{"n_layer": 11, "qk_norm": false, "doc_mask": true}
Each number is 200 + 30 x the weight over its row's rms, rounded and kept within 0 to 999. Layers, rows and columns count from 0. The size before them is the row's rms in percent of the matrix's.

# layer 3 MLP down (transposed), 640x160, rms 0.223, rows 185-228, columns 80-159
096,193,165,181,256,196,187,206,165,212,211,250,207,221,237,205,214,186,228,190,159,216,218,206,169,193,228,211,185,195,157,152,204,179,251,196,203,178,161,233,174,171,235,168,244,239,209,149,201,207,187,182,201,245,247,175,175,175,180,198,196,202,195,200,209,249,188,259,199,244,196,179,214,193,240,202,212,214,217,216,182
091,220,184,171,201,240,208,212,161,250,220,152,235,222,175,278,231,208,249,202,191,196,195,194,202,232,208,202,213,142,193,194,168,214,264,183,209,201,202,208,127,215,238,240,123,170,208,160,234,211,240,184,187,222,180,172,236,166,200,203,168,191,216,192,213,216,169,177,187,184,220,195,174,206,221,208,175,198,188,210,226
119,237,187,164,219,189,189,202,186,189,255,194,240,197,216,237,214,199,222,244,207,196,234,181,234,245,217,201,177,242,159,237,135,210,243,196,236,217,179,184,132,233,218,190,182,221,261,222,209,183,228,239,206,181,156,210,217,177,185,202,188,195,197,171,193,135,202,214,298,200,203,219,216,189,170,218,188,207,167,162,185
112,182,179,155,195,278,142,187,247,253,208,219,205,242,210,185,188,192,213,171,227,206,191,229,181,147,204,191,191,176,240,188,242,205,231,152,183,215,182,212,174,172,175,217,182,202,215,244,194,165,210,166,232,245,202,227,230,187,143,159,189,193,227,199,176,231,199,217,160,200,202,224,148,211,133,160,176,199,155,131,229
101,259,234,177,226,220,216,208,247,184,189,186,181,146,244,181,224,219,206,262,167,207,201,217,173,195,164,226,241,140,154,229,196,251,167,224,220,162,157,193,217,156,136,184,304,233,199,226,181,175,203,190,238,193,200,238,208,193,182,216,160,179,269,215,161,179,222,180,138,231,161,223,229,173,154,170,202,241,213,222,196
122,190,208,194,224,222,198,195,152,204,172,282,255,240,186,241,201,169,209,204,182,193,152,226,183,166,160,166,204,201,179,229,180,248,230,206,200,201,212,210,159,235,248,176,168,202,168,188,193,191,172,168,203,221,260,236,196,183,207,200,228,201,251,174,220,199,160,205,201,153,157,131,169,223,249,177,148,205,203,222,148
106,220,204,187,239,195,204,271,212,147,222,237,186,192,222,168,184,222,196,185,199,204,215,194,211,181,204,190,191,220,250,229,227,192,204,168,218,222,213,254,188,172,178,244,192,221,190,205,188,213,194,196,235,234,205,195,171,189,237,224,215,166,206,182,199,203,279,178,212,242,192,209,294,201,194,216,167,185,171,227,165
107,179,227,220,204,245,230,163,220,192,231,190,310,216,172,193,226,151,220,187,175,168,209,212,210,227,220,190,202,176,172,210,169,163,164,206,187,200,210,201,181,220,180,195,177,193,160,227,174,243,127,132,215,204,171,169,203,253,262,199,198,163,153,219,168,120,234,160,186,220,174,178,214,200,231,235,161,140,159,194,244
102,232,208,257,198,237,165,216,204,188,209,146,229,206,199,165,249,236,197,166,174,152,237,239,158,186,205,218,205,231,209,172,160,160,213,191,203,173,160,214,239,158,181,192,187,225,217,232,186,178,228,196,193,169,181,239,224,224,194,205,178,220,202,195,199,252,220,194,180,177,173,245,217,178,240,257,265,156,203,201,224
086,128,193,227,176,161,214,275,190,223,240,176,193,223,211,187,222,159,169,172,253,152,160,221,194,175,157,207,218,187,238,248,176,175,211,174,199,217,165,210,253,208,183,171,199,204,142,212,203,121,151,165,172,197,195,208,178,194,220,178,206,207,217,201,192,173,242,210,182,166,154,229,172,150,201,238,222,212,156,193,148
107,285,231,180,199,193,208,231,221,192,222,198,205,164,196,210,183,212,174,189,223,182,239,239,205,122,191,211,188,205,148,210,179,162,243,263,276,211,248,214,146,132,187,128,190,205,197,157,151,185,165,241,204,216,240,213,198,230,241,201,173,226,222,229,206,243,209,170,182,175,182,237,156,193,183,158,214,221,254,162,217
108,169,213,190,165,163,221,239,150,224,204,266,241,265,198,165,183,184,218,207,155,177,217,155,209,235,216,210,172,221,194,168,172,211,193,193,211,166,212,178,185,183,165,189,222,201,191,212,235,165,238,159,183,246,226,198,180,232,234,191,227,181,209,171,211,222,168,190,208,201,201,203,241,234,137,215,192,160,196,182,173
096,228,203,236,235,158,228,179,225,210,181,224,125,194,186,179,191,155,185,198,156,191,186,192,155,190,215,188,216,219,183,192,213,192,166,188,228,177,226,207,189,134,188,218,190,187,168,187,155,234,219,203,254,121,153,208,195,212,201,168,270,155,237,190,193,200,245,183,201,254,254,223,218,254,214,216,210,192,190,206,181
104,197,163,198,188,191,207,207,195,176,171,181,174,186,216,210,226,233,177,219,195,211,193,219,192,168,193,147,242,198,223,153,149,158,206,173,185,235,172,178,255,187,262,188,157,205,211,201,214,247,171,169,183,218,213,247,237,169,157,131,156,172,256,189,178,159,188,165,186,214,180,215,178,211,196,247,150,207,205,208,220
088,190,192,170,200,174,233,204,144,227,147,201,197,247,181,218,150,210,178,178,236,244,210,181,237,185,165,159,192,209,166,226,213,210,198,200,157,177,222,163,141,213,209,199,197,208,155,213,212,240,230,178,182,212,222,260,154,202,238,212,201,227,198,188,185,203,197,229,218,209,224,227,209,155,254,127,169,251,138,159,213
102,184,205,135,201,228,200,162,270,189,200,189,157,227,250,224,182,251,187,169,257,192,202,166,178,202,156,163,158,204,241,191,213,244,163,231,223,225,154,181,236,197,221,179,172,220,215,193,192,164,205,184,217,184,190,237,221,188,204,213,228,176,218,230,176,213,264,238,208,97,216,235,178,229,175,176,195,196,172,215,206
093,201,220,179,183,206,236,171,189,193,183,202,190,247,270,224,202,245,220,193,203,177,194,248,256,182,208,201,207,193,150,180,168,209,185,147,204,153,231,165,178,177,200,171,172,192,165,189,186,136,203,139,203,195,226,259,151,230,287,212,213,232,141,196,192,203,239,214,145,178,168,217,181,228,236,208,171,208,213,189,164
098,202,232,208,167,200,216,225,161,232,191,212,206,131,228,183,195,170,195,196,227,222,233,191,182,226,171,196,212,197,236,236,182,208,240,179,218,248,192,186,238,231,253,217,261,168,189,196,223,162,192,179,221,187,253,229,157,204,151,231,215,198,228,129,216,245,147,190,192,206,190,164,212,225,203,222,166,205,224,196,163
105,241,204,207,224,168,232,214,210,167,184,181,210,237,215,247,192,189,243,253,164,194,151,192,209,227,208,230,190,172,213,179,193,192,179,197,247,245,142,181,190,204,188,158,230,172,219,240,215,211,242,177,240,191,178,255,234,192,185,145,222,146,198,237,179,228,210,178,207,219,171,206,157,189,149,188,179,201,213,269,169
103,206,182,160,214,211,149,192,205,213,213,223,197,248,231,161,229,221,254,197,165,223,186,181,215,212,186,189,225,181,261,185,190,193,216,240,160,191,161,153,211,164,210,188,232,201,239,189,222,213,211,194,165,267,213,194,175,182,250,228,230,185,153,194,271,227,250,130,207,206,191,177,217,145,178,227,226,186,163,208,197
095,240,168,186,212,280,232,207,215,228,154,250,202,188,212,203,197,149,201,225,197,194,170,193,192,220,210,218,258,207,258,173,168,185,212,215,235,277,189,199,174,223,227,249,202,135,175,195,246,162,222,214,190,188,208,230,204,207,252,200,188,170,194,213,148,180,229,177,158,162,133,203,188,161,210,160,171,203,190,155,192
089,247,145,173,187,230,193,203,241,200,185,198,215,210,224,158,165,255,184,192,152,171,206,192,191,211,228,127,186,232,196,208,220,190,194,192,182,193,186,257,188,195,219,230,243,264,210,206,221,143,251,232,217,239,158,223,195,166,197,190,209,222,197,246,216,197,157,222,189,209,194,234,151,168,199,255,203,216,217,209,215
086,200,210,196,193,249,168,210,143,183,170,272,162,189,170,236,152,250,197,228,188,204,216,195,223,200,191,194,247,204,184,191,212,171,212,211,276,224,158,208,222,181,205,222,236,158,190,211,207,164,190,213,210,225,218,184,216,216,229,164,255,184,221,175,168,235,221,208,249,181,157,216,182,177,257,153,228,249,166,191,202
106,186,262,211,251,220,243,226,152,192,183,235,142,178,183,211,168,247,254,282,152,211,216,186,231,220,236,235,241,164,163,240,152,174,204,220,171,196,256,146,204,217,235,200,240,230,196,198,211,176,180,211,216,227,165,188,268,213,126,194,226,202,231,136,211,228,163,246,234,177,186,217,155,147,198,110,183,141,188,197,193
092,249,209,203,222,236,194,196,243,205,180,193,159,179,157,238,135,175,152,242,200,236,171,211,161,151,161,227,242,209,221,215,195,196,198,270,218,195,197,212,212,196,189,227,200,229,220,243,219,175,184,152,241,225,148,191,239,180,181,166,166,180,203,202,204,175,230,237,247,203,153,231,186,161,142,178,181,173,252,249,221
091,215,150,226,179,163,148,220,186,207,147,179,219,207,222,191,167,209,237,210,227,206,239,192,184,238,202,178,170,237,247,168,210,176,195,171,199,244,271,198,219,218,167,187,200,223,213,234,202,221,244,190,228,125,174,234,200,181,115,214,205,178,236,213,216,214,200,234,266,204,164,178,218,243,180,176,231,186,244,185,163
080,228,178,182,185,184,193,221,207,233,218,236,212,156,155,184,162,236,175,219,176,221,234,189,289,196,205,260,164,188,252,224,165,187,194,214,243,173,215,248,174,173,243,200,221,185,202,226,167,211,186,233,132,236,194,199,247,175,163,167,176,184,232,171,173,211,183,217,182,175,164,163,192,163,226,238,184,174,177,188,166
113,227,242,218,201,212,157,179,247,182,230,200,253,256,158,189,135,204,225,150,143,145,212,208,191,185,233,198,176,172,201,179,176,230,207,213,161,217,212,179,157,205,179,197,180,179,185,204,194,196,250,188,219,210,222,160,212,228,216,184,130,210,237,248,161,218,209,188,214,180,239,175,186,217,222,140,153,199,202,245,181
090,220,189,175,217,186,183,171,130,189,155,138,165,155,241,209,214,209,191,145,209,252,203,247,242,270,223,166,190,263,252,186,217,179,217,216,248,232,188,183,200,229,220,207,184,217,146,142,186,169,246,195,266,168,231,227,214,204,232,204,197,202,240,186,224,209,214,221,165,192,228,163,165,233,192,161,202,197,224,199,211
093,229,201,165,238,169,200,195,236,223,198,210,202,146,243,173,164,208,212,210,217,216,159,195,161,157,167,164,125,180,235,189,187,229,223,277,221,198,223,183,244,150,159,212,253,214,198,161,216,170,198,215,237,213,147,190,260,194,208,152,143,181,216,256,234,222,218,200,210,220,150,248,185,194,176,188,238,222,241,180,214
102,208,150,163,166,229,215,247,194,201,226,232,197,198,215,226,189,173,165,185,224,183,220,200,203,206,168,243,218,206,192,161,229,161,180,200,238,165,151,202,199,134,187,197,234,197,212,207,276,210,236,185,200,218,203,205,200,185,184,180,157,134,208,171,223,187,214,174,177,135,197,223,230,161,203,172,160,164,206,236,219
105,206,233,166,179,234,191,211,173,196,189,206,201,184,199,227,200,244,210,247,178,201,238,208,173,225,208,158,252,226,265,275,198,187,193,221,125,275,208,206,192,215,212,233,233,262,203,197,190,255,211,234,200,213,143,232,203,190,208,173,197,188,198,155,243,198,189,183,200,205,236,189,186,223,186,242,174,197,222,182,216
095,226,257,170,162,190,143,190,158,185,217,237,228,213,176,191,168,234,180,246,178,178,213,194,219,186,187,199,216,245,206,249,154,182,189,210,182,143,184,261,164,240,254,253,224,218,228,191,195,180,249,187,203,221,143,212,207,120,146,179,221,104,173,212,215,193,177,189,185,173,161,158,201,187,184,249,243,260,210,199,220
076,225,182,223,232,228,203,235,260,242,170,208,172,206,229,185,222,234,202,219,207,177,185,200,195,206,194,211,234,225,274,245,225,236,220,227,148,206,237,235,278,186,175,182,179,243,250,218,176,180,221,149,174,189,170,203,223,212,220,176,181,169,217,178,240,198,140,153,189,178,183,232,169,144,204,175,227,238,202,222,207
087,166,172,197,209,182,158,178,207,210,194,221,208,224,239,196,195,253,191,219,191,149,183,235,216,238,167,213,181,236,237,192,184,195,228,216,150,194,179,238,236,173,167,187,194,137,181,221,227,151,194,192,257,208,169,166,173,211,219,181,258,184,223,167,211,210,184,216,157,199,203,239,236,157,228,217,239,181,216,218,211
092,187,163,192,220,220,191,232,220,265,188,153,192,169,169,210,203,167,181,211,202,142,247,233,184,199,172,240,207,170,189,155,185,182,196,146,228,183,177,193,249,200,221,175,197,217,197,200,193,158,248,248,196,220,231,213,241,191,142,250,237,194,210,238,259,175,132,184,226,172,158,121,127,224,180,194,171,159,172,182,222
090,172,153,236,207,235,187,163,155,220,188,183,245,287,187,233,251,170,197,237,207,208,220,238,157,193,147,146,209,164,195,207,176,165,159,158,178,153,173,178,186,204,133,161,209,176,203,245,249,215,239,187,235,201,195,265,132,230,205,165,181,169,196,197,228,215,232,178,207,185,201,173,223,211,180,167,183,229,193,220,217
097,168,159,207,175,171,221,195,205,231,209,225,148,180,207,160,220,205,202,228,133,178,152,221,214,189,227,251,186,164,199,204,175,207,179,167,172,229,208,259,196,257,149,211,171,182,212,141,195,193,218,211,221,209,258,181,223,255,221,237,255,262,144,175,173,180,229,143,154,240,176,192,196,194,183,249,186,181,228,248,201
105,221,208,182,223,173,227,222,180,154,198,213,179,222,213,192,259,177,149,215,166,277,216,161,179,217,168,192,201,227,181,176,221,237,187,200,180,199,204,177,223,176,179,219,216,270,197,195,219,164,205,212,250,171,182,192,172,195,206,130,204,208,218,127,184,180,234,215,148,228,203,256,193,208,221,208,206,204,179,227,204
108,200,167,232,207,178,158,174,191,254,203,229,218,232,213,224,238,251,149,229,221,213,209,147,183,248,199,168,209,134,176,168,220,208,184,131,216,191,219,178,199,177,193,148,210,188,213,190,221,233,232,242,179,203,193,132,163,172,191,212,226,164,162,200,132,227,232,217,167,221,210,242,257,210,169,189,235,172,233,226,231
085,154,214,194,271,178,254,163,204,250,221,275,251,185,204,189,150,167,200,174,178,159,185,231,223,230,212,205,179,218,244,149,148,200,177,185,163,225,185,201,194,160,181,242,217,220,154,163,184,194,178,232,170,171,198,140,203,184,180,175,245,171,184,167,229,241,158,212,202,132,177,214,197,215,198,208,213,174,185,191,245
105,200,224,173,158,206,223,184,198,264,190,185,200,194,205,217,193,242,216,156,184,233,166,204,188,182,193,205,261,186,158,164,226,173,229,180,161,184,161,192,215,193,197,238,233,228,160,188,159,186,191,179,207,174,204,232,175,170,187,228,182,209,176,170,203,224,192,195,182,219,224,209,227,232,214,203,195,192,162,198,175
085,159,150,192,198,185,173,250,205,241,162,199,169,215,199,204,196,186,133,247,232,189,201,166,147,216,201,187,222,172,152,182,230,216,245,200,217,204,239,190,217,190,184,241,228,186,186,199,205,230,193,187,197,207,181,179,214,169,200,183,173,221,194,218,238,239,249,182,234,251,211,198,214,232,218,125,118,228,168,226,191
088,220,223,259,140,220,174,196,287,173,199,223,204,162,173,203,205,193,238,186,199,228,256,173,210,166,204,219,182,181,194,194,232,187,204,202,223,169,263,223,259,241,171,200,188,181,214,193,217,203,250,164,238,204,222,212,221,135,220,147,176,195,229,231,225,146,182,202,230,224,190,208,193,213,151,249,238,186,207,203,210
# layer 3 MLP up, 640x160, rms 0.259, rows 186-229, columns 80-159
101,173,210,176,235,258,189,179,217,192,249,202,179,193,232,163,174,168,170,216,177,213,164,218,171,211,203,196,218,154,226,228,245,213,220,204,241,194,213,220,230,156,192,131,188,171,196,249,225,160,216,173,190,232,187,171,169,255,211,167,205,203,201,159,160,190,201,181,193,220,226,168,209,193,267,264,178,167,226,180,217
098,172,140,199,212,160,202,182,155,198,227,179,263,189,191,179,198,201,225,195,184,226,205,189,211,181,210,220,172,222,211,186,188,183,162,219,226,155,186,241,188,230,179,173,242,201,211,200,245,138,162,169,189,174,216,205,205,220,199,225,231,207,195,201,214,191,179,177,217,215,238,142,228,222,213,251,187,173,166,194,220
103,207,211,251,227,157,166,137,213,203,250,195,181,173,150,193,200,197,185,170,187,224,175,270,204,191,218,221,277,152,238,145,225,172,178,165,201,247,208,218,131,191,215,179,174,190,174,256,176,195,216,181,207,196,173,153,208,191,203,216,237,197,222,186,206,217,170,243,187,162,221,174,238,287,206,218,216,203,215,188,233
096,197,180,217,177,189,193,153,162,214,179,161,222,198,198,259,167,176,184,249,221,191,200,209,208,177,219,178,191,187,214,157,177,165,265,187,185,174,210,168,210,182,201,147,214,198,213,165,210,202,176,206,173,224,186,167,290,196,200,101,165,232,152,213,180,251,206,214,215,131,220,203,184,175,201,206,227,193,167,218,200
109,197,216,224,183,227,199,216,123,241,180,229,254,254,149,252,192,201,204,230,219,233,216,246,144,226,150,156,179,225,176,197,171,204,203,192,196,214,210,208,170,184,165,151,182,160,192,197,167,179,200,212,234,166,213,161,158,139,183,102,173,195,232,208,254,147,173,257,172,154,251,159,185,180,210,200,175,255,182,197,165
119,198,189,224,190,209,194,170,198,169,220,166,227,173,202,246,233,196,170,219,219,197,247,229,225,165,219,185,196,181,230,246,167,163,245,161,215,194,220,256,182,227,253,231,208,215,221,220,195,235,258,199,194,166,176,189,211,195,181,217,132,219,214,219,197,189,209,186,172,201,175,212,196,213,212,230,205,234,188,207,129
106,209,224,225,152,129,227,203,180,218,213,137,195,170,190,238,167,192,218,197,184,174,217,201,219,215,222,213,168,178,176,136,229,181,199,199,190,196,198,143,190,202,150,213,207,199,173,185,196,201,211,210,227,187,186,226,188,239,218,222,178,179,254,203,118,186,234,173,222,140,175,165,161,207,237,234,227,171,179,188,245
101,179,196,224,206,204,209,145,198,229,196,143,179,271,199,197,213,197,216,234,256,211,242,198,199,177,187,188,196,201,253,255,245,251,182,175,233,228,202,207,191,238,182,217,256,197,176,194,226,237,150,159,227,138,189,156,196,221,259,164,210,222,197,196,208,177,215,209,167,185,191,188,194,217,194,162,153,154,139,208,204
100,260,231,188,223,243,210,135,228,224,153,229,198,185,217,217,204,186,184,220,142,226,212,192,217,189,242,199,197,211,197,211,246,246,172,175,201,170,220,234,180,149,206,229,188,229,285,223,190,256,194,232,222,195,233,177,232,192,150,250,220,204,181,252,247,252,174,217,214,230,225,196,235,216,167,220,228,187,248,206,229
109,159,197,254,233,164,149,203,177,165,198,202,217,234,134,246,194,176,199,201,208,191,176,173,171,223,234,136,252,196,148,183,165,205,160,175,169,199,201,212,188,193,217,211,165,227,208,187,230,204,190,200,201,210,155,88,193,175,214,136,119,230,218,194,249,199,220,227,199,204,146,195,194,211,226,202,192,179,205,155,266
091,184,244,213,144,194,215,195,178,222,188,193,197,237,209,187,173,173,184,250,201,148,176,175,183,249,215,205,190,190,208,221,163,226,240,211,196,177,190,164,187,277,201,196,236,189,158,181,170,258,244,167,191,205,142,244,226,238,244,186,211,196,237,205,199,213,187,221,211,230,211,222,201,165,229,221,238,202,177,218,186
094,175,197,199,217,171,164,203,223,218,171,213,201,219,230,246,196,211,124,226,141,224,214,189,234,225,174,184,178,204,184,213,161,199,262,219,188,227,179,218,180,235,266,200,175,159,166,273,232,209,177,206,203,190,238,220,230,201,173,181,153,152,163,205,153,171,208,162,220,211,188,197,176,149,206,189,228,171,178,176,235
106,147,156,180,205,207,171,159,235,213,149,170,192,231,221,184,175,201,225,199,201,237,238,203,218,234,188,232,211,189,160,211,220,216,192,247,223,198,244,243,160,231,157,178,211,200,257,191,206,175,207,188,214,212,211,190,154,236,227,176,207,177,242,217,210,172,173,213,235,192,210,175,196,196,124,154,211,210,164,169,228
094,224,163,239,215,233,201,229,255,119,201,164,231,190,232,219,185,201,222,156,250,225,215,217,152,180,183,231,177,164,204,208,219,202,237,251,172,227,165,185,184,232,139,217,213,195,237,162,278,196,163,174,196,150,149,234,248,223,166,204,231,211,258,241,258,170,185,231,227,238,170,176,244,192,227,224,240,167,228,215,182
090,179,194,170,185,180,198,157,254,182,180,207,256,198,216,201,167,191,185,209,152,212,223,212,209,206,221,213,180,211,273,214,191,238,214,198,167,256,271,148,228,230,186,266,172,243,191,201,183,161,222,236,163,228,213,167,211,202,215,221,228,177,251,218,203,198,196,161,215,149,192,179,178,209,238,256,227,128,222,166,211
095,181,187,210,185,270,188,194,215,208,143,214,202,199,185,264,162,218,232,234,155,253,208,226,190,245,198,212,184,234,225,194,210,259,219,212,222,225,212,248,227,216,176,206,229,145,212,205,211,182,159,148,238,162,234,202,203,161,246,242,188,229,255,149,183,192,189,234,238,183,223,178,214,177,211,222,237,211,191,187,240
097,198,218,177,213,206,185,194,144,230,213,190,186,263,196,219,218,170,270,183,189,205,169,171,238,179,164,226,171,166,169,175,191,263,195,122,182,259,191,200,208,213,194,212,199,223,164,228,191,209,173,180,187,178,145,217,223,173,216,164,156,209,198,159,251,186,189,178,226,228,199,170,215,162,180,182,207,139,215,202,254
095,179,186,190,229,200,176,204,204,213,177,207,175,216,193,156,189,222,212,158,179,212,133,239,222,211,215,204,191,213,174,241,207,199,156,170,263,231,248,191,216,219,221,173,245,244,193,179,268,228,239,207,192,182,198,228,224,224,209,119,216,199,200,226,194,245,201,199,218,155,258,167,174,209,176,159,234,220,208,180,155
107,205,153,192,233,217,158,200,229,178,199,207,196,199,215,128,191,233,226,169,230,228,200,190,189,190,245,180,200,145,164,176,244,156,246,178,221,219,192,177,207,205,227,221,273,257,150,178,236,222,247,158,161,215,253,197,181,115,161,216,144,190,173,187,231,220,171,238,224,194,198,170,259,184,187,190,188,161,188,197,202
096,212,223,199,189,151,217,201,195,157,202,182,226,173,237,181,155,215,169,167,121,272,233,188,208,184,178,246,205,188,229,181,186,224,231,203,117,226,159,159,161,179,222,138,186,219,162,198,209,188,164,198,228,202,158,145,143,139,200,243,200,200,162,209,228,198,219,177,216,227,227,196,222,232,206,212,206,196,190,179,207
101,240,237,226,258,151,166,189,146,171,207,208,213,192,168,193,201,173,185,176,237,218,163,227,186,200,228,218,160,169,271,187,196,186,224,184,144,184,186,170,226,167,216,227,220,259,212,161,162,236,214,217,217,159,201,201,237,210,188,178,164,184,224,237,214,220,180,202,192,198,169,224,225,219,208,205,166,199,203,254,220
092,171,173,235,203,206,186,174,225,186,215,192,193,184,254,235,265,203,197,178,160,157,160,232,234,185,227,227,185,209,193,179,163,223,187,146,130,195,226,202,163,207,205,229,229,222,210,166,160,282,211,215,150,225,165,157,205,236,178,252,144,212,214,164,186,199,193,208,220,181,158,210,218,241,190,180,194,218,182,211,179
098,184,189,211,279,181,138,228,276,191,192,263,148,253,142,189,201,193,228,205,183,206,191,130,228,238,261,194,226,194,224,256,254,214,183,165,231,196,175,242,193,151,212,219,154,153,160,198,200,211,210,198,180,170,202,261,203,192,265,208,229,254,167,207,207,205,219,263,210,188,236,199,191,220,260,207,195,251,262,206,199
103,222,214,211,230,189,190,172,244,197,165,169,190,187,210,167,223,188,239,168,200,225,216,176,165,190,200,177,192,161,200,151,202,211,179,205,187,158,122,215,169,238,222,242,213,177,208,189,184,237,178,216,162,196,187,277,180,201,251,184,232,184,189,222,268,231,215,226,193,157,217,191,168,213,242,214,202,232,223,201,217
089,196,206,177,243,237,164,210,218,188,207,200,208,216,231,206,282,212,158,199,179,199,197,188,160,188,245,180,237,185,200,236,184,149,243,198,201,186,219,231,189,260,230,188,156,186,191,193,136,237,196,244,221,212,240,234,216,221,241,191,180,198,198,167,221,162,203,168,208,187,205,185,198,215,230,216,195,231,185,209,187
085,229,246,225,192,170,204,183,205,198,180,144,167,217,178,188,239,147,222,210,157,179,181,204,185,224,198,180,222,223,144,224,185,170,150,240,185,211,156,157,227,202,186,251,210,211,244,187,233,183,156,226,220,141,225,236,173,191,177,214,217,184,158,196,179,202,212,187,235,247,203,221,230,221,180,161,178,259,223,211,172
101,209,198,206,187,173,139,137,200,190,237,195,199,147,240,223,201,217,197,157,191,178,191,217,169,219,206,218,159,198,161,180,215,241,232,166,188,208,236,179,209,232,191,186,167,185,228,221,201,187,215,212,194,223,196,213,170,193,208,196,124,211,231,220,152,250,149,169,195,165,247,167,159,158,229,241,164,212,218,261,154
087,211,176,184,195,172,166,162,166,197,196,246,191,235,144,205,186,159,198,205,175,218,222,166,202,196,190,191,218,148,184,267,193,204,188,232,211,212,167,195,162,238,190,213,165,187,155,243,127,130,168,245,168,185,191,221,182,231,203,205,202,193,190,208,180,192,205,207,174,180,228,193,163,195,182,231,222,172,212,219,234
098,134,155,188,210,238,206,277,208,200,241,154,232,217,205,224,225,206,215,180,157,179,194,197,243,200,197,235,254,214,183,208,142,175,183,161,224,187,182,211,147,235,221,180,168,199,249,226,197,144,214,223,188,225,245,195,207,229,151,213,203,213,212,200,210,245,215,186,248,135,213,219,268,170,180,229,207,193,158,205,201
099,185,156,208,227,118,161,195,206,228,203,211,162,164,245,178,206,208,160,194,231,207,168,176,189,219,215,176,194,156,201,146,202,194,195,187,231,228,230,184,216,201,145,157,154,174,179,234,239,201,175,209,170,217,259,149,167,170,173,220,179,247,203,220,175,199,223,187,226,182,208,251,185,182,163,150,250,202,210,231,191
092,170,229,129,193,203,213,179,164,185,240,199,248,250,162,217,236,204,197,223,183,179,196,203,189,253,193,172,205,198,178,175,212,150,217,224,142,188,220,189,258,193,148,221,164,173,195,237,155,193,176,238,229,224,222,172,187,157,211,294,206,124,210,226,246,202,145,176,189,211,219,175,167,184,207,204,228,217,225,209,215
099,210,213,208,194,212,189,261,236,262,174,223,246,159,210,215,235,182,169,193,176,213,193,225,184,205,189,201,216,160,214,175,246,194,187,175,139,222,189,201,209,170,223,199,208,181,186,233,166,230,195,223,190,174,265,196,233,234,209,193,177,269,234,177,199,179,121,151,243,201,189,212,186,197,215,127,204,159,161,176,262
108,224,244,238,185,170,212,223,164,123,236,182,244,203,161,204,152,179,178,225,188,204,215,211,201,189,226,200,161,201,173,173,132,192,205,224,274,211,214,192,182,207,243,261,248,195,188,185,230,195,221,240,178,213,206,192,214,174,141,241,203,221,230,251,212,198,144,241,201,225,163,177,185,186,209,209,177,200,206,212,182
099,234,229,236,184,289,233,281,223,183,224,244,214,151,197,211,184,236,198,191,229,243,179,182,203,153,256,167,259,162,176,215,210,176,173,133,206,199,256,150,202,176,190,154,208,223,198,193,178,254,181,162,160,232,235,142,204,215,185,220,190,204,209,241,210,222,178,204,243,214,211,234,200,262,161,231,207,220,200,189,215
091,167,244,233,189,218,205,224,214,172,214,227,205,193,176,219,197,183,170,238,156,228,156,225,210,208,187,220,166,169,194,177,188,250,220,221,222,198,191,206,180,210,146,252,218,189,201,232,182,237,229,164,199,211,245,202,188,149,223,216,197,164,145,215,213,236,215,203,179,209,171,200,186,181,243,223,243,230,243,174,194
101,201,188,194,221,211,181,249,170,258,221,180,215,215,204,183,192,196,179,165,237,202,207,178,206,267,158,247,223,218,235,195,227,186,237,161,235,206,200,220,198,235,227,253,176,219,181,191,261,230,143,210,174,186,214,164,200,99,242,228,212,248,164,166,207,188,130,208,265,180,194,255,218,207,201,207,187,240,146,176,230
104,231,193,225,225,276,209,195,159,179,231,196,254,193,215,205,191,146,245,184,222,177,259,188,192,177,212,167,217,202,246,203,163,221,270,199,242,168,205,195,216,164,225,154,137,205,216,290,209,227,198,222,138,193,217,213,185,180,170,171,226,194,248,216,210,215,174,263,206,168,236,191,227,216,240,258,182,144,191,167,151
098,122,229,222,226,225,179,198,191,193,178,207,195,240,213,143,238,179,224,186,250,199,185,173,177,240,238,202,203,217,197,179,251,189,193,209,167,220,182,203,259,206,208,196,239,214,192,193,236,231,196,226,235,219,202,162,195,184,193,218,195,178,190,186,180,169,187,156,202,241,199,151,157,218,166,259,132,164,199,201,195
096,155,264,198,226,211,184,167,206,213,220,179,264,165,208,194,197,163,209,193,239,226,146,157,195,241,181,231,170,168,192,216,228,204,213,155,223,177,246,248,175,205,187,218,304,177,220,180,174,220,221,167,170,216,196,138,208,193,185,234,165,197,173,174,261,213,152,222,218,178,186,193,187,247,120,199,174,166,219,221,193
096,243,224,251,219,192,180,170,232,199,159,118,160,195,199,231,234,198,163,246,260,223,201,204,173,148,200,215,242,202,181,216,259,199,181,198,203,172,225,172,232,200,246,213,249,169,198,217,212,181,231,273,249,222,210,237,184,183,205,204,206,195,230,245,147,151,189,177,215,237,215,202,232,201,239,180,165,205,205,170,205
100,204,185,225,189,191,215,212,201,187,229,193,199,174,180,197,275,250,217,246,255,234,183,115,201,208,240,221,179,174,203,157,217,186,210,239,230,219,229,174,266,213,227,203,222,196,216,171,266,168,199,271,149,233,190,170,187,204,178,189,225,219,184,219,254,245,223,186,267,155,201,225,195,167,202,213,196,221,175,137,173
082,204,277,188,217,174,268,158,159,198,200,189,180,157,177,220,183,157,289,216,201,195,206,224,216,214,199,185,162,208,227,256,230,199,229,175,198,174,186,204,264,207,229,183,151,172,195,230,165,217,191,230,147,171,196,221,224,196,230,217,207,178,168,181,209,239,142,212,179,218,255,229,228,187,187,222,180,191,216,173,182
096,151,199,188,235,175,138,207,190,193,186,222,215,220,234,191,219,128,174,219,196,221,212,178,170,212,193,181,191,184,210,182,174,222,207,244,146,206,188,184,206,182,200,115,164,220,156,204,155,229,180,215,170,209,171,202,185,174,177,190,171,237,230,244,205,199,161,197,175,219,209,246,205,146,213,226,203,236,214,160,161
099,200,184,239,237,247,167,213,169,271,160,185,177,239,212,173,178,179,212,217,195,230,205,168,215,171,163,224,217,202,203,222,166,208,200,205,165,207,176,182,206,196,223,201,185,187,252,228,223,221,205,213,265,177,229,241,204,209,260,193,241,126,242,238,238,135,240,182,157,238,217,219,211,194,250,197,148,184,160,171,173